Part of a small language model's weights.
Architecture: rotary positions, tied embeddings.
Each number is 128 + 32 x the weight over its row's rms, rounded and kept within 0 to 255. Layers, rows and columns count from 0. Numbers have three digits each. The size before them is the row's rms in percent of the matrix's.

# layer 3 MLP up, 1024x256, rms 0.153, rows 969-994, columns 0-127
103:137096163141125162180168113128065077120177089123131130095112142109051147139087090143156101125070137046103158063137093132119157093126151067146142184127154161136138063120094108130198102101079146119036110119121076132119103134180103069133081084109135100100141170147193190107104142129136114145077124140140145175141183058150113145148155095093131160168135148186082122129163137124164099100117
108:135141136127130091140140135176098150117133156150082051155082123122147124090176193132092065184114112058098178121180084139145112145110172114165124089112180127114119138139142119146122066076150130111103053152094137076075143112120148103099064184172196098172169114166070164137089152135139152124103124107144120106135128084179109133134139110151080192149168140163119143102130148170076123155154
100:111144105153136117150129130248123158070130162102196130147157049109161158087105142060056111132089112076097152118109089157137122124147123120138178139115114127114140117180109166117155131138110163126115117115183105110172139110079137165115154107167150162170067121102141080094126162154152162118109099093103117108091136157127167154147139145123115104180163079111129142117138107133076140131090
097:156141089130092167115154125197122148147097152110097085129152069136108151112176113081120120121082146179105147171117222097104105167076077161160078148179075148109192114151168077190119120158090158183094134099148112151113168154144159116099170155093094127097152087148135130143161132124183165145128117139163074118140094140110116116161116096122121125136141149124140101153131189102063092110152
102:142131131161123108150164142080072084144187135155072035139124151139164150149096095100167135134151150166105137140102138145164119059142088099135103016111165091169140205137155171109173102181193174131190104141120109147149096094139147097104131142157078143132110122112094108124159151134146068114087119135151122084163115144104145105119093148113124166117118171063148141104087174094170106127174
099:111155179138126122092131153155147142155164140114135097140125127112124152112125173100097052185185021130110117111104088089106167126100148183148145116155188157082113095100160127118126133145098174043140166106141192146091142102140123121115123105194111134133120102056130081096181195095128182161096142185202149114152067121111118139140137072146120123124090172129135159143101084131160155162088
099:077150126148030103144152134157127118140201158139090169113199124112125093182161135098099153145137105181195172124147122161134079161117171126153126104118156106171084080184072160122113162137154141132127111092161093161092142159225103086096133100103132077153220125108102093100128133202181082131127170071104107125135118091105134097083080145136115177163169107097109133165136116079064103136139
102:139128079131132140120104160167116189121126126176082177147091124112127139168131185159127169202161079121170112127150140108140063100161099051124093150111165153102119155154148127131128146122167116157202063075133146112115075092073100096165140113102079112142156106141129151197130141144145134147120132110071100127127122137106114159084147068179174127072162066104064119039139123129132102148132
108:132092094115124140155150092138107124123192099082081158058118086173132154143077131127059137149157155163054097112130145137140140152155114209111061125099085146184120147071133154183060102095118165119104131166143149159146117184153103120091090120089143130126157120097153127119134133093135069149147125120117150201214126152177137143093125144177148140099097152149138094102165126145223166143135
098:140174153168093130089093127100081139129121122114116133178126155134139181091096167109123128114098102116084193117122148114100168133126136128130110121121109153097160182076186088128101126139028190148160119159096131104181132143102141154146112145142101161061061128077177152182113130072105172089133123166148099120197079156103095094162155090123100176110128099132161096122144095185098139089107
101:134127131134144107149219163182125122172084088164105097181134093128202093084132119101074131078095072137120089097132162115154134062169112128114171106153070129141164156123202086094109154126105190061143189121098141060130168076118103140133134137136146100103175189109174097118096119096117154114119185155145189118052144128130114065143130127160127126111153084185091175109147131104101129073134
110:104085175134094140128159075120151126124155132134092138081200146136090126177180123088129123135090113092157106154172159105105086114125148075159127115128094136119126114174157093128081096128123181084134118192070170139117088051174106139129109130124153107206110153104068140124103114191106101136147123091160193131092097128136087144169136118160054104157087116118118109127123156122136133143192
103:098112099105161157156087129139159116157111159128157075161145142152173130072081124145137098078182124113112148123112113119149139199140121126101137159071170112142125079149126140098206174151171134065116162104149117090177145079070123120088128115083134099115122098125167077188154181132103104140092153084122075143141106095119089120151094134124108154099076173150145195113100113140085083131124
114:187137085145129113056145104183157110168115078086123154075144160144122136180121129144110130114193074123103090150120113124107168102205129126131128133111135151125175125122143184147128136146095188059098137059115146112147186136156099165152113082155167126082125182138090091123086085109052171131065151139133147167120123137137112139159081099133149127062107101175112192100132157152163117078188
101:127100141097185063148129107071131154182144129123116086164115157143181123177095105172115079106109128102126115209159154151120119140131112169105140095102131142182123160122076111096105140132124123077137154082158077128154104177120078094112079121108155103116082074140114086125138103146120117162115156122158200208121170101162077187131136143103108164172119147105145207154186068162109061116132
095:168137122078147124127106062116086068185117149167165084127119150154118125139107176135175112161050157160131074118113082160116164115138110144052140160159101129122119122127093168136126134162027123123133126144108136109146083068137115079139131121138102113143136147119141134093182101119056110163113106078123111122162112129104156135201170085165103113144130101159158173091233099142165164176106
104:107141086052131146124115079137118144106112136193159126140140151068174176136114134101162149147117129032135064152102089105138099134145137154170174120124108067129133189165121108157107113101149158179112058149109120141095139150176118137145192131124075171157073096095145164098211159086130100139116113133156134132152160093173120112091098125088099149145117115134143156168128106127115067092189
095:152141168186108099114145158116144196140136104083090218177138116082110147106150141087092120185123136109159137112155141053117130171159164076110078094118133102155127141156152153190093114033110180144142157113125129128123118150150139113053120110100118092100157126174157070135060096177157107126094113136080125143147144146124159148125204131166105191090154187154123158098089147102119195147118
103:118147162134154133166101111107077128164060132110149137167104120153141086126139208151172138123057154128106176130162122110097147058140161150169178095157128157144104132103137139173128117175075086103130146166065105069098174112094072136137081119110114098148073139107093101108116187191096149168129147121121086134128137131124139116107139112133150107093142120089136141155149080223189075109139
107:088119146150147170137110112093124132127084139154133145121155116098129154147122136179114114151144129056180170172104109135141088174124080132170134086143180133128182097085116139113107107144153090119097110090192097100163118102125084095031121144134171156109195135097137111118179117171178123139149134104111140167153158218105100132208118129068125127126081143165115115119053130130100125176093
095:096147171206120090117119153084195132159121165141128169131142110111138151154141123099116180095143132101088153134117118112105089118129183168213124186106092143187067108167182131123058154141129123103141143101133081142149108076154151117099128108124105136142127076128123162080088158157127168135145124094135120117137133166154146095145140085069164115113106189188101052164120143106140177100097
092:136082143084108120151094179107167102125169155171120107097130094108169125142158119141083136119138096110121170111140166140153086102094098172148084136100139082129123102075148122106105154121151165091082158091174113141153123117118076178105094171202074115104094145135095121127136107139136123056106142145113126066153154123214121193083110142143108091074126154131110064125156140113113153111164
090:140128157143118110088064130169115127152130150152165068114134151113124129092150134111135138151188101101104126092083106162171147115102196083084120077142188136106164180103092155103111137144151161112169170082149143124092164118128143166164126218134102120122079115142049156113127129142183139147058138122071148177147116216096124128082100170123114194106116127164078107142120130122189122159088
095:092169163089097155099140156153129137145138156129097080121150128107069219181141125096097133159167123178136102130143150122114097144133126118128133149148137113108155125141136134114159151120144129127164115094063093094128190157169100088155063118201155150126192117099120208121142175145159113174085150124151163099107116130055135120154171053111120135124136164148053173099122173151183103135133
106:188126144108091083155094136143135108083128104134144182107066140115129167092099102161111088139191120165152148081085150079135148081143160152136150131135134095117142129144119118119155178093117123174157140137134075157064107101105116123105125115134145144127141149122123107113136148122111127108117097140122189135170111195105070152164155150137197108105157087095138164159142201122115105100131
098:111119112163144112166168132139104109141098171202150182078083108130060116124144132088115094099171102076164181129117135152099117109131070192179196123138060160104182130098130166129166153143140069128132124078115102130153148107094152139092133098107089143090180156181126109102170125104125107169083144111140135125069117181136139147122147130113116137178128084157124130138089116111173135135125
# layer 3 MLP down (transposed), 1024x256, rms 0.142, rows 969-993, columns 0-127
096:123119121140162147119118176087148176159096181103095096151140122158130119138112137135097075165147062159085097168063113137148120195144128128076125071058137123139133145103137181154112121175170148115132121172125133135145181152154098176132164133070145134171143106097133101170125053149072109135117131164143128115168056139075185083127082140184164147090114135138139154142098118150119094081118
106:153116146095137140139177142103116128137190074142103118181124158137065207137162112144098150148135145094140123147084142136112112173189193131109113177144136131135098184106108133081135135132118090113105121106104118113148116131066146118198063121131175107104123082157150082138060124115099131198071163139176100185180142107139114129202157137098079171126136176142161145130157088131151148122124
103:117132152105148107142122102070182140095150127123157121099146088140170115140118148158062166108104162102067142105129077148168120114091113121119125088121163103152125159148106147123121198133113148091089151132105090137188142144131073115133094149104141144156099115209136077102119125102188142162103119129141150153155112166190098229160103129138142141118159110182075114097111138138198152060131
100:051175174147179123103139151125135087131086117078174131138157111111117153117056122163080146090191076145037095151146153136155137144105118134106134081047135133163133121194134084108149145126119114143130089092123078097119085149068150146140183119115175154103096156123023174153122095167101166132212082120146134147077168091118168178100164114108148112147164113103130118161157203121161136117147
102:171113164128146127107150132226153119174148118130144166103212116117111127086183155122070122092142191149136074120112176127174165127126087125117154216126130161137078065146103129178126148134146111132125137086130105137105115153096060172134138060114164119061139103117163122127172083109172096121085136087129131138129118120135131113154122096171122148099080153149139122143123125138164098098130
102:135180084091103120149093097133164123147147165133103111168173122078112197111148150155155156151167164090132136131176103118122128104110129091151127129146167113132104138067138121125190102136134085181138098186087068082132153145179114125148136109125089146078175143154092170159158144181140051139118153127147090057128143149086157150068095122154153112116119073136150089200112101109150113197062
102:105096169133123125087087099085042088129126142141164072116089105135195133166133131083133137124148124133163110167157136127166136159153092196173175115109151118121131172133150136126162133102151087152114098110116192083081162132113135228089102113170142144116079103126139127075094162139130085173176069130157102159058078165111159123072092163109180149069206151130202127119101131116115143116153
103:118119111134149107106127136153181130086138083119123121144167158108121175079172122110091139220110113139099115115081106159166149194154125115181147161156076149156119106068178172102102123118193109134128117151072128146164142092138123122143134111113138140110148073089080165063154125124115112128156112163102121146103217102119101140079141134153155134152133146106111063151118142144165147150070
103:097083125133090150196132145119190120071126167099084142155097105156154101187129082120141162204085173132165158066146109149109124170132161148155134128178113111097143128176102090124187140166113110127117145138199170067141149128149137124146085114070130127149120108123074124158150142067105125084137193119140149096080159139179145086070100101139141089168117172162205112084186142182103098134127
101:103159141130074097083125070072071191108123119119123098136110085151109139133113189062132122150131154173132143146154101143114141150120155089129125116153213180151111149112165103103117172114118132164100158151151082147169151091130190154118054168165120214152155150130120145121121103095114187134144212179196140145207092131137179186101104124135148128138083183138125144087103128146158112137128
102:100193136132132187098127149098146210107194162155127122065143127130099091114148112118115157125086125107154128138156122118135149115128112169199096177180199155092107080154184148080117143119132130167111084143127092099179172136121185169043142143140065069087119157142133176132096130165158177192115173132119095156183172174118123166117154117144140159113149134085113132141103123166172100152150
103:137098140103177165165113099124117122159140142118165110108084158059147133145110128141096094152222141160150100157062188173084170159105098113099137109132145156080109150145141181134165138152119180092147125154083049058142101118157137124123083136133087153117124144099108096105179108065148185137097155117090098129150122148108151151106138139178119121135119082142122139105108128164087112155100
092:086139069178161106142137162159109177144093146107146104159122083156122150184126130124175175146067080145106154102102129156156157120072128094125124163111143187173086129153101126124177158134156108175126149081144123161134144220124090077095130121144081144103168165131145167091080170137110079076115153142077144113106141121117147117098147161133205045143139138145129070143124137147097159099174
107:129115186068093159137161239094111069159110074077094104106166122162191087131153168055098098099138096092154143153153088149130083135151117131150121121169182131063138094125105125184117160147124122088118105149128107115143139140116158127178108110100084162129119127175102108130074189151120101162132114167157123211126128104158114174115110112131122164118140120134131094080162089118138134134071
103:129052145055144101102158141128111137119122173114128169150180153152201122127134147100152169157132119096129146223119171141110084123155143169145078139106204118082150092161126167127159181105115071123133134107135133142107122201172116114090094139128158132075162140127116091121092144100132093162132074063105191133106114115059171162177173139121190119114117103086127135167135111083158125103140
096:080123126080141161126135126195140142141177079083161118104129122106129188120131057060123160165079116110146131118167091135078125075151099172094139157152117176144098097138137153102125099166178096151189100140153147112089087089085138174086149102156151103144059120107136134145067142161147158084174092107142108103129080170138140127159119145107109156196135143133090093122105119170152137094144
105:137190171129089115098144139105162165171109139169078091131120100186158087124227186146156090144124110173106142131140089161129047144130120090124129131101141110147132083132139158126061090175106126200119083123079150087149120139076102141160120144098068130084105101192118188114117086177165135121191123177193144201157123200122104152055097132132154151108128130171128119100129118129153089127084
092:108118150117188156181175099130162085080146141187149139135054167112162102158107112175168130058144214147102111091112109147106153091163077150116171186177100137163150103137124101132116087104130155147113093127142181177065138066145123168112125166130094147156162110101114125142158120101083097099180098087113138162132129098155169066149088057138073142111145161144112162137138125074148101129167
098:113092128135093138096091146160159175090168152104128117125146067137106158134192098119122164144100156185099124125137129123150092215137127181164157138140134147099113108155117124154139123128125120147168130183106134111133117154072162100188071120089080155139156131132138203175097162176121135067178152121211130136129117106116149135150143156132146179178160187125138123120179114151124121130107
100:148141072103132126144103115121059131133133136143160121118165105138153082096121145089107135094127106064069159090062207137129140100101149117138123128124106129175087099169108126119152166114125090153153110101159171158117140116072082138141126147151114052141024115094177144201146103124144088130128124149123200127113185108126119103201179089130095129138082095133145129120137174119156149116105
102:136191127095106104134078155128181123147164102128121146114186134156118107123241105118146137142059116140115099097158117123148166122170138147108142159127158087173144180069125168148125112213134157162211069120139099092174171122102093141151190152169111107143068111102113101124096136139194157134100086120170106121131115123093143180093117176116090118120078131097117129120131100096117183154143
090:120092119144078124130147086102095106090154188142184088118111126133099144099107148178150115120165200155116150144117115088174125122175132095133115079158126175113122139154110156130159083176081123158140114145065108109149107143164159075153139072088136105168091133175152152148195133099121165155199113151157105089152161096081142084142144106102134105131080089161157121130127132161113157135131
104:164083157079140102194118132152164132123093164184109177138125128201085114074091074189112150152093102137141174099143153123114072125113118141066172102167191164121126115135146064097165134165100094115113110097106162173118144130175135137115117162136185128115092116149128102152094101153141130136171152143107143128150194111149078155120146151131191119168118133141160127131127147057111170131118
105:076139156107104139120082180144113074195118159101082157176081105079114130114083126078106117158117181133159125136138130137172115096092087101090118120126125167116087088150110127162110087103128154128113154166092081136143079189165082152118122071139138102140163052115075113155135138103122110166218167135123162150144130125134092035109128138125140146131117200159123114137157169122146128094076
112:161163139178118122161133157079117060142069154128145116180136141188118110123161075125082150105142124157147157179131088097076139115129140176103147096115134101091102121179068159140160163122092092122149145157156131128187140078156153118071152134110116144139104124147170133127133108110126137133196095153190176130095179060154144134121068093182169116134116153069158149154133087115148151141122